Part of a small language model's weights: MLP 320 SwiGLU.
Each number is 200 + 40 x the weight over its row's rms, rounded and kept within 0 to 999. Layers, rows and columns count from 0. The size before them is the row's rms in percent of the matrix's.

# layer 3 MLP up, 320x128, rms 0.126, rows 5-38, columns 0-31
102,225,233,186,219,129,204,167,307,208,159,234,264,181,265,191,249,140,224,173,240,304,221,193,200,118,224,162,264,219,225,195,125
103,225,207,189,210,150,191,220,198,210,254,185,134,179,184,257,145,218,164,196,252,174,192,163,161,224,221,187,218,247,211,194,254
096,142,273,251,143,173,194,176,192,160,214,180,236,173,196,194,168,235,106,186,174,159,199,184,229,270,163,273,278,286,123,212,201
092,204,159,181,187,245,159,160,184,230,283,221,200,226,176,199,234,189,269,207,226,211,250,319,135,141,180,290,234,232,209,187,195
098,152,195,156,197,220,190,204,301,235,214,265,210,214,209,234,216,217,263,211,185,216,304,180,164,187,190,159,245,165,137,254,197
100,73,163,173,251,169,219,246,218,207,180,192,220,195,228,191,190,260,267,239,222,209,182,222,184,208,234,161,264,172,238,209,204
091,145,233,212,147,162,205,205,194,176,204,136,245,180,184,232,189,111,165,269,244,235,126,221,153,166,210,201,213,209,184,153,232
110,170,134,192,200,193,210,247,223,213,222,143,196,170,202,192,267,153,234,212,222,265,121,221,204,213,184,198,167,232,150,181,143
104,222,239,172,175,164,207,220,146,326,194,215,229,225,148,137,174,166,281,238,235,174,202,141,217,197,263,185,287,207,268,206,265
109,121,161,194,190,219,200,258,216,215,160,145,151,231,152,275,199,236,191,223,203,256,166,265,159,242,184,223,196,246,265,220,170
089,199,133,207,211,198,159,190,266,214,217,206,214,193,182,163,211,161,196,250,213,275,216,184,211,162,222,268,223,175,184,172,228
095,228,170,212,164,238,277,172,200,211,184,213,193,155,191,235,235,155,237,183,161,243,159,212,243,184,202,151,194,264,267,203,235
098,292,130,187,183,180,219,216,237,164,203,166,233,278,111,265,147,180,110,195,173,137,168,267,225,194,213,178,170,221,316,211,178
113,128,240,240,259,221,251,210,257,218,140,132,167,207,184,184,202,159,161,206,103,195,181,229,184,168,190,152,121,164,201,227,185
097,250,152,237,183,177,104,235,147,174,249,239,202,146,292,161,241,210,187,226,148,204,236,161,181,163,208,234,257,230,152,235,185
104,149,176,189,196,187,222,200,254,177,188,227,266,250,208,290,206,236,207,200,253,194,202,249,189,238,232,244,165,259,264,199,143
104,173,133,117,156,190,200,151,202,216,230,205,185,217,214,168,190,187,243,164,212,206,194,275,206,242,226,187,135,147,169,226,221
093,253,242,198,246,187,181,188,273,192,257,192,166,250,215,136,180,231,227,232,206,216,254,181,163,209,152,211,212,193,218,217,224
105,187,285,217,270,287,221,223,231,257,171,300,188,186,281,193,199,152,167,229,170,194,246,194,184,161,214,238,210,248,98,158,204
105,265,215,160,206,182,232,179,222,127,206,200,263,186,272,199,229,203,185,166,178,224,221,274,263,236,198,176,224,180,228,140,233
103,214,148,212,260,241,234,171,147,260,225,264,197,143,125,207,183,226,187,282,269,222,176,193,230,108,202,239,122,241,195,182,131
100,242,229,153,219,241,207,187,218,153,285,220,264,183,219,207,224,277,252,135,180,167,204,184,162,183,243,205,227,141,256,260,196
102,203,228,128,246,191,199,238,255,173,218,217,228,258,165,205,236,236,145,213,227,185,212,178,170,168,217,221,175,194,228,181,228
095,219,254,184,274,157,206,274,194,120,204,204,208,145,122,237,227,193,147,202,229,114,194,197,193,133,172,161,235,146,221,170,219
095,155,144,166,186,196,211,241,168,194,209,222,223,206,156,246,185,165,224,253,156,169,192,243,173,172,178,111,223,192,199,225,215
106,178,217,199,264,153,180,242,192,170,161,152,205,196,205,190,167,143,137,197,257,252,246,255,232,254,196,243,149,155,258,229,172
101,208,190,257,186,179,193,249,183,204,294,186,142,260,258,233,150,217,217,251,262,241,211,285,231,222,170,190,192,195,158,137,162
098,187,120,199,257,181,191,182,254,191,139,232,146,190,242,194,204,185,234,157,144,280,240,200,217,213,234,193,175,255,177,239,214
099,136,274,173,214,216,199,271,256,316,272,166,202,195,186,220,162,247,265,237,203,200,202,281,178,237,204,127,226,173,135,223,204
098,196,115,151,193,270,179,174,200,226,183,205,204,180,224,201,191,186,192,126,125,238,272,111,190,236,219,162,170,176,130,193,207
096,194,209,179,157,187,192,250,150,210,223,221,131,196,241,228,220,216,165,181,279,241,211,224,152,233,199,210,133,153,156,153,193
097,215,176,174,266,165,248,182,225,222,178,166,287,251,172,254,184,201,194,126,153,205,219,147,193,181,266,179,208,236,141,178,170
092,212,199,242,235,129,209,197,135,188,176,151,219,251,226,156,129,256,176,151,202,191,183,150,193,208,217,176,154,195,141,206,174
097,162,213,175,140,163,169,221,184,270,203,188,249,162,260,233,209,203,132,267,207,194,206,128,223,232,183,179,212,177,212,270,164
# layer 3 MLP down (transposed), 320x128, rms 0.122, rows 5-37, columns 0-31
103,207,236,220,196,165,258,203,163,169,211,162,197,230,207,152,197,227,172,236,188,215,262,179,185,207,160,292,178,268,163,232,248
104,261,184,174,149,276,228,215,175,144,205,249,161,178,138,249,265,210,234,186,143,176,185,127,202,147,178,187,170,247,238,159,242
095,195,169,191,235,228,188,186,242,198,191,257,140,145,284,246,183,169,169,204,224,284,147,219,143,213,185,234,204,203,226,199,201
091,212,248,236,182,170,243,236,211,195,162,214,197,200,177,215,178,272,206,177,177,200,137,177,215,224,232,168,210,231,141,251,194
101,229,169,212,191,202,203,179,159,154,180,185,240,267,195,256,253,240,251,242,177,273,240,228,224,264,185,229,153,98,228,182,184
099,196,148,170,181,208,253,175,216,252,180,251,231,120,247,219,219,200,225,291,228,207,196,193,170,199,208,222,188,205,216,206,169
089,206,183,194,198,217,161,179,189,150,210,220,153,256,213,203,226,177,240,192,198,274,273,244,186,238,228,205,171,191,190,221,213
101,195,175,194,188,148,225,183,188,128,73,189,163,181,122,211,208,171,169,205,246,190,163,191,234,172,101,197,182,240,167,219,219
103,130,211,220,242,204,172,228,190,130,242,177,173,188,223,187,149,179,215,105,235,235,279,215,207,206,237,183,208,192,247,181,205
106,239,230,245,218,152,150,262,182,102,207,209,209,192,226,212,165,104,265,182,182,219,164,219,175,209,206,285,181,160,240,177,177
088,181,207,244,230,152,271,235,202,200,176,234,232,167,185,177,246,189,280,268,209,208,174,151,231,239,154,244,221,225,251,180,222
098,229,195,197,183,222,189,151,203,285,279,249,240,165,206,216,176,81,205,222,223,214,218,214,194,185,186,186,149,206,170,249,253
103,248,145,192,178,186,188,175,214,278,198,225,193,168,196,207,232,174,237,172,211,158,260,125,261,178,272,191,116,228,161,187,205
115,160,229,136,278,158,166,189,188,229,111,159,180,246,259,166,173,282,195,196,159,250,196,146,202,231,215,170,199,225,230,108,153
099,180,200,277,155,115,200,174,168,195,205,248,253,290,259,160,167,192,162,275,163,187,182,256,184,180,206,204,244,244,209,178,175
099,250,188,228,186,205,211,247,256,155,236,185,176,173,258,174,286,236,203,173,235,211,243,183,222,190,230,186,169,262,204,211,218
105,110,151,195,158,303,196,152,218,218,288,240,246,217,198,128,248,156,169,260,253,219,207,215,249,217,192,269,131,211,199,201,171
095,201,200,182,146,197,204,177,223,73,207,249,213,167,214,224,207,123,234,244,203,205,177,185,240,144,110,212,231,128,194,184,204
103,203,148,253,218,197,234,158,297,133,203,197,184,211,211,134,215,178,202,119,184,178,187,233,212,190,173,201,180,195,187,180,166
105,232,237,226,96,191,177,241,164,176,162,209,196,299,224,212,121,245,152,246,226,199,244,230,180,192,269,112,159,144,186,214,185
102,192,128,206,195,171,241,257,160,239,172,243,216,186,186,220,193,142,138,187,226,237,177,145,238,90,260,231,222,169,259,204,199
103,223,204,193,250,175,203,154,197,215,199,250,203,194,154,218,206,160,153,254,196,154,166,206,181,196,204,155,159,132,262,266,148
103,183,216,177,121,205,205,205,207,178,189,183,208,198,248,293,170,250,205,222,217,216,191,208,179,134,163,266,181,207,232,158,113
096,216,274,186,197,110,172,206,195,162,248,166,234,154,85,266,233,102,196,201,187,119,229,211,180,206,146,166,233,202,232,125,225
090,181,134,193,192,232,184,183,168,133,164,165,161,238,200,185,245,200,249,228,188,223,218,228,223,262,170,256,197,129,188,192,224
106,201,277,205,210,235,176,253,215,214,156,259,191,129,178,149,207,260,258,183,155,169,228,140,172,168,184,219,218,145,214,240,262
105,208,214,208,192,233,213,230,181,242,230,137,166,239,295,240,151,239,190,216,223,266,219,164,170,260,249,178,277,232,204,244,176
098,231,244,107,194,242,147,206,241,196,225,198,210,217,146,168,143,197,221,162,253,186,219,154,294,157,223,154,175,166,213,135,309
102,133,152,183,242,131,258,209,219,200,222,245,164,233,245,172,192,184,120,273,158,254,161,183,161,303,155,171,188,158,195,176,248
101,198,151,251,179,234,192,174,202,186,181,250,216,199,188,176,185,252,191,204,195,170,188,201,247,243,254,147,182,217,173,183,180
088,171,245,169,167,164,167,189,189,106,271,225,139,203,267,208,175,187,178,185,209,146,216,203,168,200,146,176,179,236,131,185,216
093,150,198,217,135,181,216,263,219,190,271,177,198,218,232,201,122,157,232,215,138,217,202,285,232,185,178,223,214,182,216,119,189
094,224,184,220,210,167,186,209,190,227,257,223,191,161,176,205,225,16,210,165,235,214,239,143,236,150,204,208,177,200,241,201,169
# layer 3 MLP gate, 320x128, rms 0.138, rows 6-38, columns 0-31
101,152,149,208,251,272,159,198,179,261,177,175,169,184,250,169,182,214,232,215,266,221,238,248,199,169,194,180,193,178,172,162,188
097,262,191,228,231,177,168,162,158,126,224,185,209,259,230,216,187,228,180,208,228,193,109,168,270,211,173,119,192,264,174,235,176
094,210,142,188,247,187,171,300,206,262,241,171,62,254,229,199,222,233,148,200,265,236,207,191,232,268,198,223,231,248,198,87,202
110,241,182,198,203,204,249,197,175,146,156,180,287,170,187,169,152,232,125,196,167,194,168,196,177,204,206,157,218,185,138,159,283
098,186,200,189,144,247,196,176,198,274,165,206,275,189,189,243,241,211,244,196,218,161,225,177,233,125,209,293,160,191,226,269,226
096,185,222,187,226,177,206,247,93,195,229,201,179,193,244,220,141,122,204,211,163,198,229,200,190,161,174,191,275,185,186,177,265
109,226,145,188,110,218,242,197,191,166,97,179,180,243,132,220,298,159,185,206,177,240,186,287,246,169,187,196,201,195,132,183,246
107,189,176,283,213,244,155,155,210,189,191,198,187,223,196,126,180,234,252,232,196,76,140,212,202,159,317,193,218,211,220,179,218
093,188,141,284,197,206,161,193,157,229,131,212,244,284,212,202,168,172,279,214,182,210,209,256,236,198,198,135,161,172,195,249,239
089,244,224,230,228,170,219,225,296,235,205,151,139,209,266,197,201,245,110,170,296,88,150,180,221,199,274,239,191,192,254,131,226
102,177,186,176,232,276,190,218,200,189,210,218,282,248,194,202,218,265,167,246,260,238,252,243,223,179,199,173,185,193,135,214,164
101,266,178,201,161,254,253,288,184,220,192,231,169,217,218,232,206,182,247,214,218,232,229,184,229,152,138,170,168,211,118,202,279
113,203,157,190,139,206,237,158,133,212,172,237,231,173,189,217,184,183,214,161,218,171,125,215,147,150,225,189,202,149,222,261,204
093,164,199,258,253,235,175,262,255,212,239,171,207,201,165,234,124,219,196,192,122,187,202,205,208,183,264,169,214,184,239,155,174
095,147,215,336,163,164,161,200,228,273,249,246,191,93,267,193,228,214,268,258,241,250,247,177,197,179,210,201,184,168,178,220,202
096,143,183,188,211,219,198,204,217,244,171,215,183,208,131,230,262,209,112,238,153,215,198,174,206,196,290,189,226,184,239,246,134
101,208,139,240,237,224,230,153,247,169,272,221,196,186,182,289,174,166,209,236,266,240,158,202,132,161,191,161,221,211,261,232,189
105,189,130,267,179,187,296,218,238,257,194,183,210,228,207,190,190,144,201,261,195,206,232,244,215,156,173,208,219,182,152,185,198
094,174,183,236,115,169,172,293,192,231,197,228,179,344,259,248,160,236,172,191,253,213,172,214,221,153,272,143,158,182,174,229,214
103,166,186,139,185,211,263,185,202,240,143,129,208,227,224,225,151,140,235,207,177,255,198,276,208,93,227,222,218,135,206,245,232
100,218,253,171,130,208,256,202,182,211,223,227,245,225,217,179,156,292,216,212,154,242,171,215,158,159,273,172,180,200,158,193,179
102,238,184,193,98,167,187,241,177,235,189,185,190,229,176,186,192,192,205,208,170,174,217,196,257,243,203,243,224,217,208,196,257
097,170,210,187,195,243,271,220,150,211,175,269,203,216,202,210,182,104,224,253,283,206,213,209,158,205,169,151,236,140,218,240,200
103,206,146,184,112,211,261,221,207,240,183,210,202,193,214,204,241,185,148,217,190,191,133,201,203,211,218,103,209,170,165,174,233
112,191,169,258,228,201,290,239,190,156,205,174,189,221,179,193,274,247,198,214,271,177,163,212,207,206,260,250,94,260,229,223,162
098,216,148,209,155,211,275,209,236,218,190,170,156,233,183,142,212,226,229,253,172,198,244,238,222,210,290,196,239,162,124,222,202
091,219,279,234,153,150,256,187,274,202,157,254,169,145,271,243,283,225,196,214,183,241,187,204,168,186,185,220,201,191,194,150,242
097,275,112,270,169,178,240,191,141,147,168,197,176,248,205,172,208,198,131,200,202,213,113,144,206,252,198,210,199,166,204,140,245
104,197,183,259,212,168,215,197,202,202,240,246,189,219,167,229,233,224,200,295,255,277,135,264,210,168,309,184,233,194,225,191,181
091,163,208,209,191,188,188,194,270,213,198,270,189,159,166,216,221,191,251,121,253,258,170,247,194,206,127,186,146,183,92,227,118
097,173,193,247,188,196,170,254,234,223,212,176,192,183,246,216,166,212,261,173,219,314,187,227,253,249,320,209,210,221,175,209,165
097,240,179,220,195,167,262,174,195,205,252,155,201,235,218,184,185,228,244,142,204,192,120,174,310,274,207,115,200,218,197,181,237
096,282,184,233,162,235,206,174,105,240,169,209,196,279,197,161,220,202,249,216,211,251,255,179,128,138,227,210,219,198,145,251,231